{"n_kv_head": 8, "activation": "squared_relu", "norm_place": "pre", "rope_base": 1020.0, "rope_fraction": 0.5, "tie_embeddings": false, "init": "uniform", "init_std_qkv": 0.0223, "init_std_o": 0.0, "init_std_up": 0.0223, "optimizer": "muon_variant", "lr_mult_down": 0.7, "warmup_steps": 0, "decay_fraction": 0.798, "final_lr_fraction": 0.05}
Each number is 500 + 25 x the weight over its row's rms, rounded and kept within 0 to 999. Layers, rows and columns count from 0. Numbers have three digits each. The size before them is the row's rms in percent of the matrix's.

# layer 7 MLP down (transposed), 2048x512, rms 0.0898, rows 348-553, columns 448-479
090:472518476524505518510472557508496487478509478511522514472482483490534495497508496552524526519441
093:478532490569515489490487507485457482474496469517510522509464478508525515488525538504490478508529
103:473477506507550491467510492529519483514484520510508455531489486506526517487510498501504476461478
097:503464516502480523522461475509503526477489498478466483493483504529515514495477461489501492483475
107:488467446466499520482524518439534466491498484524516533500492488503500464483522512479519454516476
100:507488487494518459463456527539506497515481483524519514526502510468515459513498522521491492486491
099:487469493508490480533470521503470475473542494459501481471504482536487500527503506496456532503475
100:509528510494506508454461457455515487497494504468470498518479524488509473450460506534543486543499
106:487500459480492528518463519487490521483495527479511492492496545514465474483527489529484514537482
101:500466489512533482521489496495512480491485471562487550490532496523495552469442499513524505521488
087:506499540507536539491485511481519532506483467511514497567517532473498476489540522510514452547478
102:502542502514508497507492521502455502482492453548502527539501488499482494542504561499535530463506
084:498506519519517515519498489477511504489498488465477497468494507525530519480511527496498503484519
100:511508484563553487465496496449463504513510473519467535495505512498533515515500466533500513505497
097:483530482492514469544518488504510508500484497491495515469473510460520499523486525483513452534517
105:508505460478512522528491505491473536477537528481465486514475482472548470464479494498507467529526
103:477449492520510533537508484495481528501512487512483509534516495486523496510549527498483454498501
099:511473502511475473521528492446546507504526453482515502523470501518501487492485510534506497455453
097:540513424542489481493488499509518500506455532480487541466505515507474486463483490522488498511505
103:500512497528459493528506512493539512545505519517524497507467507505520487473486522498517560451515
104:501493536505500493435548501487548469461515469517494534529569503493469507520484487490474470488522
107:472513479507477539472477522465467485502467474511509462497485527516528478508489485462479504493526
095:486517551510518512536469514503516497514484486471494483487507498527513538492523486523515468519458
089:543458496477535511479554564485539511530500504508463529509510448483485516509509544528475501501504
102:505490514486488468508498503480504475438503475491461473504513485469471486493469465514539510439458
095:507526513515505508503557482504507526555488498504545460491489535517492531520515509461486541503527
100:489515495498475480503448508524522518493541513492488492516550469516519522461535463528483454527499
103:521504496501516535465501522493492495493510479449500525470508494552512487498486492494489529512502
093:487449469501500498495468502506508464495496509507511450529506478491483548541532536494512538558515
093:457474504524553480499505543477495420528486499508514479480469526546475520468510521456529482497460
100:539467437488516534472495510515496513488508496537533530501505495481493472476471519540519493517531
098:558504515487512510515536481490506473503511497503499523518467522522501544481530529521503524484483
101:520487497492519516485506504533456447471533462504511486515483494498500517500519487561538478464474
106:511500473434441528519494504533534507457477524486513449501459489493518531448541487493530505505486
098:511499529506495524481483512511482467522519502435525508502455446509501545521475492485475470552493
104:524516469482548503496444494530562506503440492510498498492502487477524566483505509509514537517502
098:490472527472460488517488539458530461475508517526484479506497511500536503512435544487482519516516
101:527514448516483533530506470477468518501457526515523512487469517491490487517482480555500504536507
100:476474495494493520521501517488503488497471472495458500485481551523493493523474525493516459461504
104:493469500481494492514541538475461490492535504503497520474502494515509475525526519500519490512481
101:548506524520489503523524505477509506464529524484513509511510497498516545473514468470501503524489
097:475494508480494501467530528493462491512484491485502516505499500518502486536503545536500547532513
098:524454492474503516526479495505476534428511522451452547531488508487545507485506492522474500486452
095:488505471467535515498492524479476506501525505507484449498447515497532492484495511481461484471498
106:535485494502473511495554491478492514519519537489481493505503461550457511502507487525539464462495
089:539539449504490502504542500459473481504506509536456480478490497478527503488513512491520505498486
095:497466488509519493515495461473468496505519493484464497492482513483446469511495513503527486502488
092:430490492463502454462458540504498454514502528538520470488555534483508501514464512507467493481481
097:527530490501489529530499496515463489520470498474483547485502493545449526476475503501522466495522
100:474469453464458476498509463499535511497520475517495533482507457485503488527518477465509522530525
097:553477533514517512468488494470498482526480490501548559521506493583518516457512489535485510530525
107:494496455492475472519491516503491464510498479526481512473480473502461542482510486536482511543457
106:441493502519505481497519497526469546461529506472549521527534466531488553510461462503486510513539
100:491480491495501522473497554503520511449518525506457511480497477508511468488527509447538510513499
105:501469494508503478498494482487492509496479520441507472495522502489445516488502518461494479457515
096:448449498514494460433494522492507457492532492463506490501470534509444485515511505527520477500478
099:504529485504485528525488511508500523518483509491493511456479475500501520485462445524495481536507
099:469506502475534511505538539474506494547537461510515536547502507485515491515490490502487480497543
103:500458513496487471490485530470576492468506482495478470528507488492503500533497512507506480532469
095:527512526483485474513447489472478477534506488495515530483504509532485485487480502524509515520508
096:500516491466535488491531488481499469519506512502523517485548510468444485528459537508512542526499
107:472489458534480533503486475455548432499508493520504494492481496470518450488521458403509460503514
098:549501512519456568518494498461505485533524520492488573509508480512460519483547500513540505517493
092:540478521515517506503445481452525494460499492501462477564454538480481505475496516494484498498554
102:492539467522485518499518500500489489475487504462480497496519522494511503491484496436483507485536
100:496540495513536529539487502459520478498536495495498499460488481505492521493549499483500481494516
107:498481482505487482503547507506516477515486462486477490456466511491510523523506520522510495524511
100:518489513466496489509530515462463498522513489525474498484509475508509520472501506521509484509525
100:486532495491498504506511508537467482495478544478527489492472488477506492505464487511476490497516
097:553510515479503457484486511490500540488525471493492500466503535522554493537516460463484504500462
106:540460514501491508495452484457502497507488486426512530521503469507546464536497498515478509489509
103:482501500529486450519477491477522501483482487510516529484515435484538525522504497526464492509499
093:449480503480487491538544518533497506531488524506478466520475481488477471465547491523484503519507
101:497497502508541527507535500485516443488444511518527493485534511501482535473509487509461480478487
097:499523502476499488471500489504519459514501509513468521512463480472450497456476531490463528498551
097:508519523501507508517527476510460517460474505480518506475471487525492521485501495464502510533487
111:491486517478443553487490468450516548462479472476505502487529511513504494483469500534490502497505
093:485505482453491490466521505500505485480499503555510560544532510498516495491496506497530486504540
106:496511536520492498502479499510503515524493474510480481522531470515495525516515472476516518452510
103:513507533480500495490500486505532487489493495484458534507490483483442499542514520458489497516493
102:521539527497482479493447523499507490530500443460524472464478490496486485504483536477495498460521
101:475490475535507515471498486537495460517463497504511501519519534544542486479465468528509492480497
100:517502509489475497446473470491491509525476483547523501488476481468473472475524481532527547489528
098:468484476517535518518493477504505499556502520465500457520445520530467504538514529446494485481454
098:535514506484560494519491506507506503478550536495517487455520484495508507503480460485474470472514
104:490502424520544534443482564492507502485497481470487466509459543484482521540499479530512495519502
108:443451467474529521486495492494466487569508489505507463497494468463527489509562485514490492472479
100:474531502533489492551508456525532504515512488475523507484488490492530502492510504463515523477500
101:465545483506531503549491492561515491505499502515512527534464521509515483511477471535524478497513
102:529479479472478477496519474487534472496531499473497548525496490492541498467490510538526509528522
094:530518528455472492482480524501511531489530488494466502466506495478502477460476483477509489530492
104:515505490487473503542543505489485542481487501488507481516493541528494492510485529459473481478516
101:481477501511505524477485536490507532512511539495465465523501488509463462436548469505500516481507
103:481496522490490521465499547499466504496490457499504543461472486517469451533503479502510512484514
098:496496492483525496501529495497537486522463478475523487482516515497538509507526475516473493496493
096:499481534511502511465527498509502486418508477473483424443518535510494500495544525527510516528519
101:471494507459516488459511459499479504476475463495484510497525520518484537513510523544493515517538
098:487476445532459497473508497466456481476496504466468523539496458500490499512479485511492505446489
106:486527508497494519487511473510482500503480495467457523488506481493512475486509454472519480502485
107:488511529503495516502503476490490512519527478513538508486499503466486464500480450494487474507524
090:515489539497502523503512499515517531507505477496504459479510483491518512493466481542517518538503
105:467527532489482522442530481498472526500513517499500503523525489490446491485436520504479494478518
107:528529482494470456535512547503484524490505552520500464473470515549491498512512510497474499511504
101:516539528537498474518470496492486499471474485506524552491507490484486498482552481494532512560491
094:494498533497518475473509501536477510456515512542475490549486519549478498455527515469509555483478
101:507511534479492548430526490501476472552515507494490479497519499518520483479494480510517522501495
092:504482509520490510508514446504483473572495544517531529512451471509465485502462493523516487527503
100:484500490550499502481522545505494482519531503475517511460518525481508522476491506503530531484529
101:490503522513502499509502514480542457490493502458466514490490486537459448501519484454497508517472
102:493542513530500514509531510490470480532525518487521472493489468538466531478486481505482497534453
103:502465522502485530512493490477430483486518474517523525504524524499526533466491470524522517510480
101:470499539486462501521540509513503509548525522474549489453466536511502468487494481498451520504492
098:505516501495483511515527447477576456491484491490477449458493467498474521546486497528495494549519
107:516486540519501541508489537494505509501518539521536496490481508556506514483517529539474489514513
104:507497502519508493517511533495496449546520489543493514520529549515481526488490493517482533518530
099:462487485498508508471502544474462462459484503494514500510479505458465477497512466555482505500474
103:509520487481492521526528510521514507527512522484451561491491464512506505486483518480528486464478
100:490469520460513511447466554511469511508499471543468526522554537512514482469514559529482503529554
093:539494478522496520484490551483534508487510515492485507462503487562489517521488469551516471529547
109:489534509505511542472478444486461472529539521475506507545499494486577494499494475481519536482511
098:493489515506462475490529472484536477458548517515498443485488466554479472518504509509483501529505
091:458510527567533486495522473475527526464498486528497453496508471457506538502498498484534453554515
097:479538495504504516464439500575518492490503522485521445518475476444533457523540525493519437454456
100:453530501496462537491528493477497505493484509499513430518494507506467455507473501459483512500488
097:476503522483509509531528521500535496467517475493483455469516503430484472516492526499458481450475
104:512506496491533529485477516526511455498527492504516505504526473534525451496464491492475472522488
101:530503504502515488472525507493448512531524522449462488520521521454518504485524514484546505480507
107:500518498555523515477473499482530519492498504530493478499508458510512466450544501481518512510506
103:518483489524511505429543507474496502534471532494483496484515473500483513520537521546502480493454
105:495532565539466502473489493497512502519500511424487467469485486495495496503504479479512491491508
094:501468447526484473531540533481511489492471509489480528520447467502446478497546503506523536524470
106:481513486527485498441510494467500484479507530528470523565540511545543440497482470500526514508455
104:512497505466462492525559477453513500475517567521475523491473464463509486523496510534480510466506
104:488483516498470485460507499475487496564513492500482477495468491485487529503525488494510506488503
111:465542545513520496460497501494499480499511509477517496466481489484506506463532529519489548453487
099:494494446493556458488504484497467509489465524490474487510502510499534507476481540463528497498447
095:474483539524493463502502508516475483504482529488525509493531512501486471491498464486506505483510
103:480468504526498515495549502457548469535536530474497523450443482515481516501439510474503542523517
101:491485543524527505495525462510531500458531493531468558495482536502472509477515493504508506519521
098:524480504470517491510485541517507470486492538495491534504568496511518491469535520482527483535510
105:559520552499470529545479483498544547518478477497460529533522487457494482478512508462468493547506
087:526526484540486499505499512444496504482515505464487504524503480471502493471489487499545487521480
105:499494512518528491477512517517480529507485445509502494505505466556452505530466495557500481514480
108:495525492521483505485534520458516518503498498499535507477484524529525520516503500516490499489472
102:481465508482488521524503517508505485493515529502514505486521495512496497538484473513492557465548
098:485471503540531503508496501498547521422524495487504473506496470528484450494502479490526462552491
097:491514516488488501495487434499484470478513527510499493473509527509496473473469508523474482462481
099:461503543543513525512478471486525522461466525514472516504511479472491471493545501430487483493488
105:484503494542442521481481504498496493459495480495523461512566466527494491511511540472492496496475
105:543529512495515509483488553519542509533499481500515551500512453530507528531521506495531485456473
100:508460512497479524517495466533466517476514509532451472494453507493496505461507526448472493503464
098:490484482520512536497481496476514501512501511501486479539531519531468488500495479527474498542535
104:497500479495482482509507505489476497499491484519499472536487507511495488477521493472483504513455
108:485509527513480498434497518480504548534490489464498510499490511533488484473549497513493461529503
103:524488471502476458471504521479531508515501554502439504548521488548455527493467516479489521503493
098:481481565483469473531516575515498485471497497511510479489480493477457529514512485489504514456493
098:534496537513484476515506444531503509503484501501514480528485500504510499516517481559555504501479
099:553487491469492504541490520486515525487494505486508525504487503515450508528463483489509473508475
102:511528484467508517487491525506460478505538488495554491512505589499463490556509526541446514481504
091:546447531482537540510495502454512500517552495503525540521506527466540468555508483476488496449464
110:458478527513509505526537530534493465500513471470466530484496500511478545476485486496500500489478
102:523460533499539504469510484520476500483502491511497555497477528498525457523543501472543480498515
106:475530525471514540497492559507485467472531514542501548469512471520529531479516522570489518464505
093:508464465529521495472497518505495490513479520473565519509480494518496469508483536501521460538506
098:484514486555522492529515455484502500478520472520507485501483506495495482461476513489521525482502
110:493525526474491453510517538526557507495514578503517479497485508539451512481482517459521481471482
102:531435484486462492489530495484457531496512513555432497494502508501548445481501484505522511463543
099:503524479463515539451490508496477498480463502509505505467471484505511481502504463523510447516493
091:513491461480476480455503493510483504507530498497494530466487505494511466511449456470544540475533
105:490489487438538499529460487477497494494515492544465490530444477536501521489525546526490506485480
103:452489461519492552532516497439496514479527496467434519470487532501495486499501504490510460472535
097:534487473455495510537501489526501501495505513526463485501512522490522506505554500496510477542546
103:534461537510483522453511497460467503531507502480495516518520547511488492525532511543512553506499
100:507493470452495496514517484472519473473477497487491471465513458507490495479500500508505521519495
099:474491470483525506502457478494512507513498515507525501519477474507439494542495487507470507464543
108:449516500475500496528485547477526541467469506486480520488503503542448494513488488460511482484488
104:506491498487510563503513447491462517502504525488457496465512486532480528484478521495481494459502
091:491509521493484517509459518463492500509557536457470505503512540520511471471499488502467497524528
099:473501471516524509471467500511495521476499490530512487453496533468533486497464510485488488475465
106:489531488445490419490520496531515490459521514483501513519456492488525540489455533494485500542478
098:464516506492484532525495532527522502501470516528509503487490490504466512493489510550520480507495
101:433484561504511528540506507488484474515440458500492542469502512559510474474526484485503511511491
101:522494561519479460492544481521471494513522529486467515483530538499467511474501515473538420484489
103:551517558552490507507513521505484503530529454470494475505522574537483474476449525508473486480536
093:525536522530514465513508498533488509518497496538494453492503484473496492495476488505518471512501
092:516494491480481498514514471465490489508493448499508514501486462438518510484474492515499522516503
102:503474486487488533505503496502493484482509478534492499508498520460489498470507454463505467511473
102:506537483506475505469513489552489522453531495477481501519524509501490520539476517494476512517563
103:472497501503471490500460453470471502519522494465484529474511464533492499492507520518548491530453
099:518509505491508467525519501535473476521474481448553543484478493510461491482499516470501501462506
100:475492516529519521516497468476469481488464493480468493495519460527461521500507518504489527485464
099:497495531489482478483480542496462480476503520503518502531466500510448498499524502500473459494491
097:532507498446491459524491456493488516513505502470531513474504518490474486485475488488536493528456
103:495504502490527500546486493522477492511519484474524537485488532489498504474486462496512499478468
102:505502470450515476466500500463485490512504531552473525467486534499490484500458494495484483476498
089:462507516520531518537537490516539522472496488491522534490496491516504525526538493496519490526516
094:527477531487498520494516522513487542506473496542553501552508505524500503479454498461484507488509
091:521485481507498498488434498515495491469501505526504528530530494485506543509479504499503506530469
101:532501485480490543486536472472526493473477497481506530510488476503509478473472526526508529492480
098:485507516467498437511537492530533503502505473530510478483531509497488495513468506492508511493476
100:474518531466487509500495493504509498489530486490462483493502498519481546491440488455525448439507
109:529459508490500500534481511478465546526493458487493493536499526478506488511490497481484476470519
100:509467492497511504499429478516511474478477460489545502495435490504475506522458486521475454499526
106:504522460477519503499497507494531531478490452472487537469511495525549458514456476491531498464498
093:499491523520526527530487505525498497535527510484508511489507524511527498492493510499496516532470
102:507509497502487520492486539514511473491499486499509528512498538505453490463496536484501508502500
# layer 7 MLP up, 2048x512, rms 0.131, rows 349-553, columns 448-479
094:476443485489501487533496492479552515552537518499444483526476488527473510508507498541472487523531
100:569491490513525517532509483504493509457539497479484512528477492490528509514517528543474480496500
096:534514490472487502516518506509502544502509497523491473485494510473542560504542436486486513512502
110:448463492543486477488496505500532503499463542495495496518465465515498466508497516511538475479479
092:545546469522490485492528482519503538473483503454479512502481471534452478454518495517516513531468
097:490514482484503470460512551531460473480554579499547482524474485496461498562465491496549492443493
097:518497529499554466507484429508481518462513482482517496487489503556510520508482482512504499521498
107:483503468485479523504447483488483520502472525513526526459478548472486483491513493488479523478485
101:498509488506444514480501540510495534476513476511467473543480521444513496496471536503506498506511
089:457506446452512468473474457483484468488550492494457472451524506515431529508465462489477499511485
104:494526527525493486551515533482503478532525496436472449530520510486482509501515512479510504515514
085:501499475505503468508489491478530527525525523501491478505499521488518506513497486504492499505496
102:519505499488488486471462531512490521512517495507506509471509455560510515465516472462535472474510
090:522496491514502510469462483509449555493503547485529545511490499495523453494524489505505483465538
100:465507512503498524527528501490451506499508504482516434473523478495538484521488476452529512524496
103:519506491513518461488501525510458501500498469490505498511477464521512508530516502484485527518506
096:491467476511506516483540496473503493499515435496441495464524473521494461488512518500503512463493
101:539479530572526509467475483496517501487514475495512534470474522487478463476472527500491497487470
103:508495474473516494494528512480474512463514472481502519511453501482494512546430505496548509496466
102:527490527513539524529529554461487518482479511501498469545530486513536535531492475520534483511486
118:512509506511525478496496512488536537471447517497525493519507506507532499505506505499487526506441
100:500468532460518502463538499467478509496498474448523499514496482560501507521523489520529498472525
085:535558512504554503490546521477473518442499538540479496503495534477503507473507465517518426496491
100:496497523484468493493497458490540474478493483523463446520520491473527513498468492498499501447491
090:485477510516501547515505518525486500481490513508513520501474486503473482521473504498513483503551
092:526491510488481520517501522511494479503485509507545534497481454481495465496501498489503506531516
107:537489534505480501488490515493503502533546499541498476499522530513505486469466484471479458522505
097:488478509431469505511463513483556497523501504502496496478497484478513506492533512469486514510476
099:494452499485514498501522530518497474470499506470494529536516465522517479473511523499511485438560
100:496516480474512473476512472481502510523480494523488556457490513492494468500477513506515501523497
097:489491535520455507540518526544437520533523467529571498479523508482499501497482483484524549487479
108:532527503520548475471495469557486530493495498422470474506527437487489487542483488513541484494485
110:516489501506484544490491502487515492450504482462523451505456509561473535532556479525526484505468
100:513438547534503478535483521502531502539512521498556479507525493507495497477504535495521547464494
103:524486539474486502476495503531503507485478514470535513501512490451499573486528475431497488536475
100:481481531502474489543495506500514517536495482543514469466508493464512498499503479511502495525509
104:479468534554499531536453485477493493498484513518561498483469508486513474494470492483497477458511
099:502535487488466500512506473521498528465564500518521517493520510530487514491499554486511504503525
106:501519487505483477464512464512520526526517535549506528507480502521485525517476523492516510479479
102:515497492519527480527526511459481478488524471499496485480525481498452493495535502455544509475558
100:518482483483508491492529508483483533502493486490505517503506516522543511558496475526478531493468
095:524524513500528518489503534558525483563470474491507466519509512521497496469521498463556513495481
093:525494475500511458482488490498523504539507546497484515514504474476533530471512525496540543519474
104:513492489498483439476520482529514497480507502522466482501517468490500489515522521527496475487528
090:513496480480486484523502506486510518474504483474506504496464553499509516519516499467476525488466
095:474537507487497502485546535509489508514496501446495472490499490504512537505481513530514495558465
094:497494451489497498510481534525502500527494450514455492516466531491510498515472517516481488481495
097:484485521473493492528534455485483501474461457511499510479487504513470513499499503509512501539519
100:475520480489476522550524493484502512455486503530486525456517470503501536525482530501526517546471
094:543455479497528458471487546471552481475516504524511525516503468500537473464478489484514511478501
112:472526463518487481495523532496418511499489514468483508485484526499477501490492509479503506531505
106:460506502476492491554543482497465493464482483467517523573515511539501504517487533497482481470517
100:516508527494535477493529491519507454469499472470503453455502481526504520495506499499487538478471
101:491498499487492489533477481504483534498483507461521475510491435529506495468488518516535481481543
092:499521541507509457521484451505476468471543486519467475437526438479472523460469511495465459501494
108:482515481490501519487500518496523527503541519495484483481504515543543557505511511459475443556478
101:541519487485518577475500500528499471536496488512484528497509480533468531482490537535503484538517
098:515462536476469537452453497506472503462484551490497464536484485450468510495490502499492482482532
091:519491491498490472482455513520477500511438502473516503502493494489481514505509492519494538474515
100:476516512481458500473491468475492546477488530533502497558511537506522507494498495485523527524470
111:500478506498464528486534480470526465485506458486512510486496503508495507525532461489533461504487
098:538534501485528503450534496494509479509512531509500508471465526502490459480467435490444504492511
094:505515502525489489465509467450505493522491434501479494456505489498504524536464475539516513489502
108:485539485495487520468516502451483523544483480449495519467461487464500486486478474491489512490464
099:516501539495448428466504494510470504503458518532515475535484531502509484498496534526458456494480
108:509507515525478533443480506503470557507455516565517489519529503503545466470496499506522496515501
101:553512500503451497531494511494516521485496490490495502489494500461549510543549489501533467470491
105:457521481497494542528473503503505528562518487503486475486536458462514526522493497499521493494508
095:518479455478572545500479502493504501528536530482520496462516506536530460477439529499486506482504
106:531510467460504545495509514500546521508490489457544460528518507454502484553502542457522512505513
105:485515481544482461505458475496551504521526507462524470506439494516529525526518514524487526541539
093:515521497450481506500532516479485484477529495492533500473514477500470468493499519486495485483497
099:488511497526546495545515542513490565550516510439451492522524493529478494500492494495489453495506
094:482480509475522503538498457494508489485463493539504493504503456532484552543513526490533533480533
097:469537507492506542457506536510536500481443508518496508531503488467506533506514548509543520503491
112:512497512521489503515460503499500502506510504520513488549516494474505531510495508489486490501499
092:469509508558466538491488510491477486491510470479488496516520530489480479471523501533477505475438
104:510512473464461528481540494544507483491512462540484455440463461514508519471506475514511534466524
098:496489509507482485505470495519478542530504563521530470516508509495476470532535482484521506532478
103:463513526495518479488483500502509491493529498480515524536482501462535490516520505486511509446459
098:463527487498533521547526468533485463517518475516519524483490454502518500480489489479457510476498
102:507476480473516522484517518510506491514509513529494494525487500474525502492458511514548498497503
102:469500499523505540456488486470527525481501496497480486511520475483483470472545500510452445501534
094:469481478505472480510473512511502524506568504480545523468514473495493472506478481504465510488494
101:515491514495459453516488475434512509519514533544547515524456495485528490517470523476497477498490
108:472456452526533491491529510498475485501513521468464451502473524490494451523486486525468462516561
105:479535479443496469469497494508476525499511499502464503507538472511461466507492472472491495513509
100:510472473486504517526540477508507546462507535512449484511511551498505491538523528517484486485519
100:511510504480502477494510503543504489520506514557492557495487498487533504483493517541481542537469
092:483512463515521575508533476454529511501496488539490489546490490486517516507491504517480511526444
106:501491443497510500528487503514470537461471528453490502501505541521478522468524549474545518533501
103:512515506483490501479500510544486510528500528498528533507510512487489507448518483521446518497495
108:476509506485473479521480542463534477485473488480482518504474478500497499458516479495476540459503
097:505509528556490479491498517457468518477517506482527512490490483527495502509510475485455459525476
097:456487528483510457532538515524509476500508549494483452485514512523487482501456539504493472521498
100:517491519554532508523531531497521461495503545494459467492489496508510488528530541482573492510531
095:501517498440517507479478527497494535528500533546532503572470533497531480496518533555450494507508
104:461498500488458475516509490531478521485544541497493566506552494475515481497510512505512511542513
107:510516494522482495522501470529483495482491517544467508481484484475495478540521518523493520484449
087:490487530481456520493489563484518590490466506473465504482511519475510524522513468523545476502519
107:471485512509522475500518515525487502530479462499470532494530524492489452462469484529522490495550
104:518479475534538517500493516495467501488474496548505494493458521499494510477533463475503509471493
105:489543502513486529493509474458509509503493496468488517507508463515522479483506535508521469523506
091:523504503475450510556474492482520511504500484471493492474484459512492514488512504491491516466505
105:446514482499518500500463523513491495522496499530508472540526452479474425462487497465493469469514
087:460505456543519553474523492525536506411534498526473510486477476515502559488501481507476510551495
098:507514504472508483498493528482556453516501452468527443489517550498478525483481475509521509470533
099:504475509543531534534538534522515509525533526526496478529517482545470523501476474510512466466498
100:522494510505517483522520484505513483491529475482457528509467526526458532501517490514465506469490
107:554496501471498505551522523475478510511507478515521494521492526474490502498529489488517500497475
081:550510467523493518484466469500513479463471505502487488545519490504496517526489483509494475483511
095:479493481474455538485470476477481504495517498430528483505488520516526497526472481524495521492495
113:520535484482519492524500522492546493504499503525504489467503543459516457517489494531514450526465
107:511504523487476522530476511470514506501474504511503532518533511525490492465477453510549517516505
097:527517486523478490500537525493500522538490461528463511504500515505449492545499507477551510504506
107:496553517529512503484499504458495500519479497478477485477474520511489519513444508469487467521503
102:518503507482489527519481491506501477537459482538515456472504493528483455498489496464520476452495
091:554497493512474501477472521478524525495484490480498499444456477485467448508530454469466484472535
112:493532514490477490524467469482496477545500500523490516500481488480504516491478486473529533552521
102:489487494510528497453494532498512503507515489517507482537490508488480440524544495482507473535455
090:473452477448496522509495539494535432475533504465517489463504552492510465524529493512450485483491
097:484525521467459495467479453547491495476512509511492475484476491488537438455513497502466525506510
088:527456529529477482504533459471482478500510476478513452468487495473488509478520493502533488531537
096:521500549525447498500506466489537537492496467516492564482506484473488512531495458556502483535517
104:451558488501524493484473515503503530497508531507463511499514474465495497535488490528491477528491
102:511483442522536482516551469497482502507522471517480486528503503499487493515497563509524490446492
113:454484528504493543521466491477544478503473495509491481464539503461504531502464469473510467509505
105:501457470500476548471497456475518536499486479493506535482528494517461496524485516509537509518518
111:512517476541515472508478485506547511493506471486479529538475518531450496521537504488473486519481
088:490518470493487528518479474527469506496503511481518522476521520495463524475479475471508477510556
108:485494486582485477521504507510488498500488440546482498449480481521519514478547481516518547515558
100:510494490515505488454507531479477503516500497493488515479494461504494512506493467488521490489522
103:505481517497501491484496560502469530490493485463492502491525580508517463492528514479537487484532
118:531565519474545477476496473537516495519477525480486469494507507492525483512464492501471527518487
096:510506467521563508512484503496476554516483554503499525498535470496511497483516536496512443469481
095:510521503462494489450528520456505504532563441483491505519516536511483469506490473464485484555501
103:478463485507537493559491503462479549469564507507497510509487506509503487516539492446488516461501
095:472467484502486479500523494478490523468448453463485485513496476495518511537559493474455498493522
097:490486491477499528493463491537478549523490479504505492446541494489450477493490523546479470498512
106:517512514488513498479491561477492508506514457509520486518531482533516464471513516515490477470476
089:500479484517529497526497513507536461442491479497503520495535512515500536496529484445520507540471
106:470496497512536503490485543514517488515495466516460511516512497484493528517502485571504495484482
111:455517506478501480507490456536521525486496519445501535469520512515530527489557496550495503462511
101:493491540508537488524493495489507519485484531517484532510516547492503478478506492501477494558495
094:552500493570482497498496532531513505505514513503486494480490471515488479494506480477491505491484
096:485540490560528515506521538526491476478464466494488506490488478472534447468505512535486472518495
098:509531465540516481453533529519491509549482508473536477478449504522504459521522481516492505475506
102:490494561514483520488494531473509493519501506493502495538487500478492471463501503507500486460508
107:450528471502464506509485511544551524468517521487472475532485500481493500496498508508500462460453
102:430512532505494507512476498498456543538489515511499493489479539487525483503460482480461533453508
096:529520494503465520500568504492508483536509519536467486482523499467494461490458517505507513491525
110:516480471475524527500491524539485537474481474497545504557520474494519490494493484491499495470478
111:548519497483507480430510517465454506493502472476495448461502460520509497459474500507486515525477
101:521504451475488424523474493492488461470467478520493461491492469478472505489462523484509529481486
102:489541507438475454490494494495475463504522539515485529471471531524511502474483503540515494495469
093:489488507512495499476556533505477497519482517510470492482490478512519492500540445487450513482497
100:540477503522517484491462498482516518507536477532473446490487500506494500508510527498479506526539
102:469470501519502522471496542518520513533508507476464517501495440490482463492484487483539450497536
092:526485484505514516463514501480483502542531499516469469514523516501522497527508515518491473510522
106:509527504522508496534490494463459507494504482509500492512510439490521507485517510499551454527508
103:486504490464525518488533483485561500478490493527472527499490504466447474496548468529496446456544
107:506543489505559524500496451513481533511498480560438483494489521487509537517498506513503544506484
101:492500495511509533509534509504503524506507521491496521541492493477511507513508491491514515501462
097:499486521537467506421503506507517489515485480512501524519554471531524499484493484502495494524467
107:470508528478502517527487478506563551548511494515516476537502483524484546523468536505528483498544
101:535535491494523510536525491548487507519471492467504521467533498458494492516497493464498473477490
101:524500507509437483551520459556558473562483552481518453508504507489444468463488493492510501499468
086:477515482489451519501457454473495477499511512470501496539535489514518452490510508509469483514530
105:543509461520500529505560511481518542483474519513480508498497546504494496513521524522528493452438
104:495493497444523546498504531461472504510571484447519531491480514507477519496474485544483506497520
096:537479492535476533521489447529502500498514487504496511511487491526535500503511529526496534548505
101:530466518489503518544523523489513518492507523535476525495536529514484504458527472492478502547493
098:456471520526507472532517498492515520509514485483485466515500528457506535508495498500481469515492
101:513544500485514508543500512495584508550510461484454486468515505502535486459468456485483453454452
106:490508550505511514541532523515508507512463469514528488530474512477487483510466504493512513478505
106:522544495467500491481488499489486469577497525466501498511491461546504515516519521496505496487499
091:477500505454481447467474516507493522499478563503483552498475515498510488519475518534532520490542
101:464509514520440514468473492519530461519527477527501519507496491452499534499494489517464456478491
108:504541511488473515532522556498497491477475558509564510503521507500516483518525475489581509523542
095:484527506478525549502480454502533477456500507521544499455499515467513476488514527507497540503507
108:474477516499499507494518467497475463552479524461478478474521510481500511447548503482516513520482
101:490463526520528474545482503498473531484505504474522496519485487507550486473467485524502480519503
108:537470531521513481494501518507515518504488498512531486472491547486457494491472477492496508495475
093:461493485489451518483485477503454557454554469519547492528467533493524532512493480525488487495464
091:480424507503498494480506507493508551529481486440461508516488463507515481485501511508554457506472
101:509483503559509492496517526449490503493499475506475498490488529466511476495549492509563512466482
101:509540448558529508489530534503493472516529512506514489549488510520483472555483500499489519522515
107:486496497458497474515496520542500501498458488505553492505507513508497500505481498533528479487507
091:511531461485516524515458473512479500494506526485506570510505455540479509511456531518538503471498
097:542499530507514482520483515499507493519508494526494516530508447489480478542482488500489525562515
093:522505507571530452520508513482531525483512506517524470505507468526497510505488536500508497497490
099:524516428466478535472499519478485446495498486523508459493498477455520532482526512507514521539515
105:491526493488523481493488479471489473528529492462496477526507541493486463456487468484446500497451
103:489501556509514486476483512512513513493507502508501472484481491481481438493503446470506462529469
093:527496473530489477505490488532495519460461474485510536536503508479469461514484517493493459511511
093:464459519505511494473490499496464547472515452456468478539474497506522480532515534481535501550516
081:449467472486483506474476475530512466533489527489517509497488491509492473502483482502469492495509
103:505458478481434537485523528508508546485471487483479469503538533509555570488535522565555545440452
100:511560513477500503508499525467548485512506536473461493443460494495527515545513504480517509475424
101:469494520501508508525486478505495519479516440467515470471505516457453518526540494496497493510508
109:499523492509510511547507463465547533491473442501563582506460532524491527518492513491516524502482
102:479486482517529493545470500488469493517527515496510509469474499485506483515437504544468449516510
104:516503522484543468440511512484505482501536520507508459469509483503530507513529472476515497478514
091:444476505497489532510478501492507498503497550485500488452520504498517563483529504497490501475494
097:506529487489454476472516519511473515529497501506554488469490501470502531497455495507468435537517